Part of a small language model's weights.
Architecture: LayerNorm before each block, rotary positions, biases on query, key and value, untied embeddings, shifted keys, learned residual scales.
Each number is 128 + 24 x the weight over its row's rms, rounded and kept within 0 to 255. Layers, rows and columns count from 0. Numbers have three digits each. The size before them is the row's rms in percent of the matrix's.

# down: layer 18 MLP down (transposed), 384x96, rms 0.175, rows 130-161, columns 0-95
# up: layer 18 MLP up, 384x96, rms 0.238, rows 131-162, columns 0-95
down130 100:144070124127129122149144078135177129113103136161110092167131087114154088145101163132130112140152115143103142117125157121100162142108113165076127132146154161098123132104138100121118154155136124149157151105102121079137117147124103120142187115130146099136127075127152135138115140111157111164
up131 101:122141137145114110082139134178112104103147117143145144108136132130108118088131098106109134161096126120116170092133111114172179151112104123143121140097084107131100156160129169145117132175142095117170156138163144155148113107116127145131124157141173096166104135121141145085131131142090153090
down131 096:050110137085150141155063116104111126112126123132155129133137095110138135125104150130142118132117142117112158109122141128149180155136098150132115113119105115154127124130128133132186151096115144160145189141160097140104145160148120113143141114158131101187133144127082134102134120137089107151
up132 090:110121090138107136135152142147167085099114166130117111140130176127149115120101099102126130152112143135114130134116086135131121075101172092085180089154142095124095125115140137130121134149127137130167113118113096117163171192154137103129084113090142150144113128133129141135123168164129138138
down132 086:121119132161151154119121134139165133138153133132112100129108123098114130137149168120130125150152159148120110100109172121190152109087117105141119095136098125146107159159158152139118115110103123142146090109134135094126114123108150162043149156133152111095143144104106118160159102128080118085
up133 097:094125119125185126140137160099153135132133125160119062113120152101112166127122140088123124127113116107123164135163120105136086090139109155119165158127107115142101122103110114131111120101119140140125074182126103149125128112082113108095151135106130128119091172128106160128102124174167147157
down133 103:136123139172095104109121127133098103104138160104125165086080151121109142144158130120139162102144106115114134149065110151147121130168127103137116116111135123132132158090138089142140138157103113104111157126159109128145147175111123152160110168118138100122131176110112144143109054117148142160
up134 086:124110127140136143090167108163141127124120152126140130135142133159055153116071104114086140125127095134126165127110134143140078160100106131112103131159139133101117113114083142105154131083170124116103147141114082098139165114122121124144157151104108133128098098078138118125149159111143161099
down134 083:084130148124145165095121094153154143114129138145101105126149151100146074135138103108114163118137101084105120142153139111126110130114159124148156184153156113131107161090140141144116152155151078091137144135138131068133103140103112135169150114141109118126137134054112117158141117118119113137
up135 095:104135101112135156105134113121126096144102140108135108132133127200100150095145106158167158168112123104116130131092140156133092132130104077117161158155134157112161133079148167107122178156131078126119139158134118146130131111109115155141134168125140142116142120080083130101118137103106119134
down135 091:126151160109149116126111108142140104134121104150149125142130128126120164161108098104141084100146188089171120127129163126128167135136162144093120141120145160175125118117130127100127114119156112157101140127121082075196143113119125094097168122156098104146112110094128165110110127150137113110
up136 110:137111138057103107109123150124114136111105074109137154086121114166120149167140110144111131121153147156125140131138091076157157137152101088101152122135111132125132107089131140140160140131146124121109062123110116173142110112098168142161132096127094146119122144104149151121111095116090143152
down136 096:155104107117135122135120130119135145144179170103090155101129164111167129170122163086138146147099160099160108125143156124129098082126113132101100126105130137143106119146089157168099083147111124140118112106106118115128111156139102099120131153138143124152095162145200113150130116128095153106
up137 111:103105186120123132148087114118132153102151114113136128139117146117186124139101103133140141130115133112110127103136104121144111111123124138121112139100085115090063165130156114093090127163132097102170151166113142133138113160072080158129136105136122106170114122125123066115126113140120155124
down137 098:111145103136121170146160107099130119145128122126142134126102092140095130088181151131149091084140116116115129125113175124125125137139131133161127091109158139175156085143169100111116130094137119124144090117142157126121142108114082172114099108064136182177119135125158124152138133127123116139
up138 118:163124139098128117107147133137143139168154153133072111113133157140134119104155161147166108137123117168116131133125104162104109114160113165096161142141115135129108124102086113125129177123118123124149164132138165129138105129084147145152187126150129138103107186174111083140100127120098109169
down138 127:112157122158128121116124141149124126131162157134118168119152110169110177115107123109130152089055140096136118120163097135077097120148116124171061152155176111072147157122123118142115155154151118105114147139158129126132138118133138120126146112095108139161123138122108090156120127141122097125
up139 097:155134124136134152115112103125130157124167109173137122091116172106147138162146166111109132144145145150071110100162122136078105142095145095082123127129153147125146128108087113129146141121135146099141122126143123188135064109158122091102126116119150094099114168116143126122142090136133139093
down139 095:143142097142102076083147159148127131139118135170122161130120105150161165127112112116104144132052096102149123126109163134119142103125127165137138147153135153144090128163140123140134147063140133104113121145150117131125123141098128132143178103146105119136099136144067135117129150095106175135
up140 105:117123134109138105156137099117120085105107079132074151127100130153121099112120135139121126137138120139102076160106129171171128098147156117123139105090128094117155123087082151071125167111109124109140118142102126106118106121118144080116120144136138167116117166163155133144144115117112170087
down140 099:119121132131154108093153149129122107124098137115131113086095137107100167141129151134105139126060136156151120107136123132163132144161146085116086111166103127160141121138111100116127121195096120139122135138100094156158132153111111152128162114132174098144118108162139111159132142083161173112
up141 085:125108137144144116111137153108089107159126090133091138136145114109129161109141127128133131168111115165096135152145125082142134138130169183118096117147129147139138139146059139103131103107180120138158136130094115115102143123106146161137128116125136152116191141130086094152095169113139176127
down141 085:127103139138133127121117107117113152103084175109141116125078099134168119122117120124115145164118128167154146091139158174168091145142159165153145089135124126139137115115162168137071098112157139122095144115145120118116118097148116120153156184151105114099117142106099115084114104104143145140
up142 099:132164153158161141154099080108112155151123137162126128137170125131131128115143117134109118108120139173132125122092114171135110095147140119160120079118146126105127133167097107088138113138130148146089139077102114108134096173108099107152095137070115155136132158116123132112145111087132104178
down142 095:117164088094109139131152102137139166088170091146111129141132145174126163177129091095117125124087079106105131125117083147112139118146098144091115133111121095123149138096139147114146113139151124126131140189126155166091134090125154115144112171146137122130110128126095122151136128113159170135
up143 100:105138127119135137136158106150117089100168107124120099100137080155145131160110109122093137164155144144121148147125079175125101143156142165142112164124153123180118134107130115135114109080124125142157116112103065081112108103114122140150097144115119136121083177134103111152109120104134132158
down143 097:122143131142109129138133144102162105107108097118127127097119122156119141169132116092095152137199129148117114139142179159139102119134112190147130122127142109141136095096111141125112156139125178106139103111140096139119188128133126116147129125129132093054102154118176109119156094123139104136
up144 090:153138126108104123104132129076153145071117107152146134126121116134112087155156103124088166137119113174105097099165160122135127148095134128131156094137127142146147149154135111136187137123125127139089106157098115165067110149157113117146120118098156125117088141131109135154148128172148165131
down144 091:090116141135126111115126138150137093127147117114124147144180094110107177092145106084122137152083161120081111126096098141096116122138150146136136167132139136139084125123179147140129152154140122137141143119167151125201122119163093116110099104136166150110143107111126124106169127094113118103
up145 117:121159120158118131123154147110096137100150127137130101108113136094108186129135137131115156123138110112123146175129077129155138139113137122153144111117087143142127105103142125129100140168143112177115113087147086152118150177100118112154089146117126101124063108093089105136116170119122174126
down145 118:167115133103121140143120143148150111097130100117148151173141140121137143086088090156085136140088131140141131101131103131129058139124146146114129133157114134125133117146118129133161175125162104114086137119125168103155123156110105109117102167171107144154130087155087140102103160104174126114
up146 114:090135125192138097159095133150144130117138113187096137115098123098116125077146133142122107107146118151089138139165126146123115131153106095125141129115139176100074150097138151119119100159131121125136141141173073125121150142123160112076146141130126157108144099133136119154126160125086139109
down146 110:141132118123100129097095148088136137117145140105131102150147107052123141082168156137114133117129133101143182127119111101121115139069187133169165140154177134166143141118124116125130139132116138125094144146108158154137095110134181137113114144130138106102089118118100139136113112109151158123
up147 103:144133113135077112073147134146108135114153138116142127142117120105097137129107117136081152115147163135111146129131113129126154150108125107157073154088153129156089079100154109161135168141142148152147136168115078108126150094089150129147101146154149166153143157095141129108137160139119128169
down147 108:120148081090122143106108067107129134152106128141127144144136121108113108132138154144169108157167144167123111110157145171080150097130162093141142119125141104138130138056135148116129146158117135144121133120176150125148104146108189142113081137110132118110165109127093100123151109120126108116
up148 108:145144122151187138145063126148121138120163140171123082114134142142076132126177121151148156148142127157140106101126134082131139142155125171093165128130129143138136136147119118139140107140122127156102128108131105175086132145140161195151136105097165117101151124099097137126129129108102123126
down148 104:131125116180142124122113153104146104113158113105101128046093086138079164112146103165121094162132155132132150151167146107142121135154093127124116099154161154139114127100086112154124137169150140170120147155099120095129132103146127142147134112120125109129104071137141124131144157121123148131
up149 110:122128138091087138140132118152112139129149108148112113134162096156113134136123103145084146106080106131101135133154158124124173086088115137091091159098081107094142147134120127129122120157102107137168134115104147116210128124118136169144122100107171144103138158110114127149140107140133156103
down149 110:136165131122140116123119156128143130117135160108152091172127167115115096092161123165166079140153175158104077105091107146091126109126173119096129135153134172120141137118157133118144112138119151130116122124149083137119116149118147118152130121131127115176129133101053129094131096125125115102
up150 091:127130133199131078124169099107111108138094132153128155164150119149102106114134181139126083128163116176131142105134126132168100083107153105110121118121082155114085115111157135129132163182088150140096135115111107125099138126122143135117161087137139118126127099117115113119110146141119115124
down150 093:111127111125121133158195096121090125152149116136089084152122147081158146108128142174121127131127114125154129113116139135142097133148165154132158111120142144122151108141122132143138139118096116079137177128085114080173150091118132108164145095130085121144118141126083126109115120135180150144
up151 095:098097093108132119118151139125141128073143144132115092095090118134127078128141155101150130112119144139157098136157078141132110136155101104106132137125094126182150140112109130175144137132156142131117142175139162132145148088091085102111131111157138139161174148081130114093111116121096118120
down151 096:157124113168109094092117106109118141192122106139150130148126147117144120099146127142139139160107144134093131112103158103147193135129124147115153095142136112156097115127110104093097160121134125086137097103131118123175181091172113117113103151147128127150155111097127156125093160167123143119
up152 119:111125086128128109165105170172118088136137126160130137103124133136130143109120059123141173078176132137145145140128104093146144087159104105183147137094133153099133115134152135139144127125133124075141116158091134106106130136082136112120131170156117129121132149132092158141115148146099153122
down152 118:118124134158145115083124083150140094138163124130168087154134135104154114119120164149102176138133116133133108091143146070115139093146093155130123075148144158136135108141143115119109159145118127083128143161144160115107145138219104110147124142145128118123136104131089134128129104109113132114
up153 096:113163117106143099088140171161140154052104151134129145130157137125167083123151101095084161105151146116136092134149096121157150122115119109138131112119123115104135089127136113122134133134109142135110047139141131152119132090164141159127134127122134112145112132132076122124103175128105110141
down153 092:155110106117110132151087141176185118159146108150121131157152155152119104156132148110176088133120108125126156124131174136124135081144105104087138138128142084138143159101103111157124150106153126138090143142108128102150082105162094122141132170115124130089121141131110097110135170119103164127
up154 098:144141155100153101105204148087148111174154143150111107120161180114103081104143111111129143108127109155117144151163115088143103112146128163084138091135127144148103107142119154128110134136118140110136136117136123157140155125099126083147166134149162140140101091140099153105117150127123163107
down154 115:087125160119138122150100125102096131149086118125122137053123106115094145192147129163110118104170155179108143147137150150123140107170158139104104169113117118157157147126103143113167104154127140118124130160117126126139127103151126127149117119122096120066128111114100122129145151119102134169
up155 104:107136110123157100126109136099072118156140112126117147093142133159132131120110129120113137144154138155122118138160119107101102116124119154098151162111081129055144132167058092169134114140144078130105131157133101140113145186129157109107162112131125120174109123143120154127123133098110139120
down155 099:119149151090120141119150107143108141126113113131120132117154134113135139136147106122174116153107116088088140121114101154104166117160174116114087115123148103146131134074154121146098129196142154159134113120148155079081090137136120121113120150147127117155126104126131154135096205141103105148
up156 105:154124109131102136112144158152117104129130108114132070132170181159075121137114147098121125133171195135128142134164138133115114136127149092141133176146083098119130120091131122137179109146102104144083117131099128141103130135168116126166123170107151127107135108160139121147115144126164122114
down156 096:174123129104129136161143110152093166099107132134140117129139139108132144106116168153155107151147107107070100134122118137096105151105110156173113144136122148087140105102087101142095126165136141136131116109152144155129160137147146106136057101114167133186125137106145139114094142110096154120
up157 102:154123126108100102105136065153126142100138116182131132108128124102168106130081068126132135154152146118143138121148150134112109149126108104128152081105147116128148137137139090089110135164140134157111118164123115141101139147147116150112134155105078119121103147167107090136182109110107157094
down157 096:119135122108126150157079152124155154142149136117147106159131104096168148090165107134129123153104126129116104131125114123154084126087111142152166132157102109156144158126098148125147166118166128157114122144153140114135109079135154099145158116137140130131125065134103155137095102117125081063
up158 098:124079152083130120124124109135126133107136141155115130102146116101077113106088127116099127108130073139133148070147171174183115126111086140138131124175140115164158145115134087132091120104141125099132102167126141141141130152162126135177140131137149150101127117161144117125091116103121143152
down158 103:183140106096118133113133176087135157123099147113161095148164130134107122115093157141134120076092104120137115118132131155140108132111070161119095147148153148092125128157146150115117169100123176135114139135135169116123061134140151141162119140146104138094144138136128132113104086115124142136
up159 105:090125127111159138154162121183108107096140132155145128108130095130135160111146158125117148078139152135162121114081089142178111113129150090136098106145143116115150090106144098151156137125138090152097101184148130092158136107133092157144136086082155136125137126130109134134127115097136138109
down159 104:164152125106116100129082134101139179108124113117138135145107172066160155144163103119127116110189130129155151125136083131120136125144117120100102124140156125116131114078115097139143132107122119143159157097130109117085122104148131120164153157097130179153124152168110117118108141159138090138
up160 100:127114133106125139096164116115135144125104151168153121127129158077159113098131090108137179103132172143121150115154130124123137125104096132133151142152111096120112139125112113172162152154126122094117133109183102146174148083130126152123137079173091142119131108127124106169112104072139148126
down160 109:077133123116141123161088116129128122130144132141138157164175124150100121187137121120101101107163121122135157144160074131151108106157149095120138088129133118079135164147169081110128122075125145142133148105114157152165135139156100110099109140140081147120106115135136127124153110135145113089
up161 102:164166090122125129129141134142102133111121122143106126132102140121086154133120137134167136108127166055112174087137113120171156104154127123070123132153131153104098159121105138147172147119099140145094108162123103125105136131119110076126122121144132141136145100113124074121127138067143113122
down161 105:110118138116171150135129158112075147109103085165123101185115086145158103151124152123157120152161126123101130121122093132153135090129180139111140132130121165103133156105111140157154119169107121136124129139095075086112139148074174135129102110136135101144130110123107118139147129111140102158
up162 092:126104123140121148135140140147108146150122118168118167111115124159118106131168120131134122084148210138135146138120119175108136109094100155113076106159132128148087167143130137136113152115150114093143176139096100133126118109139093152182118081116132127111104117158099137103125112137114137082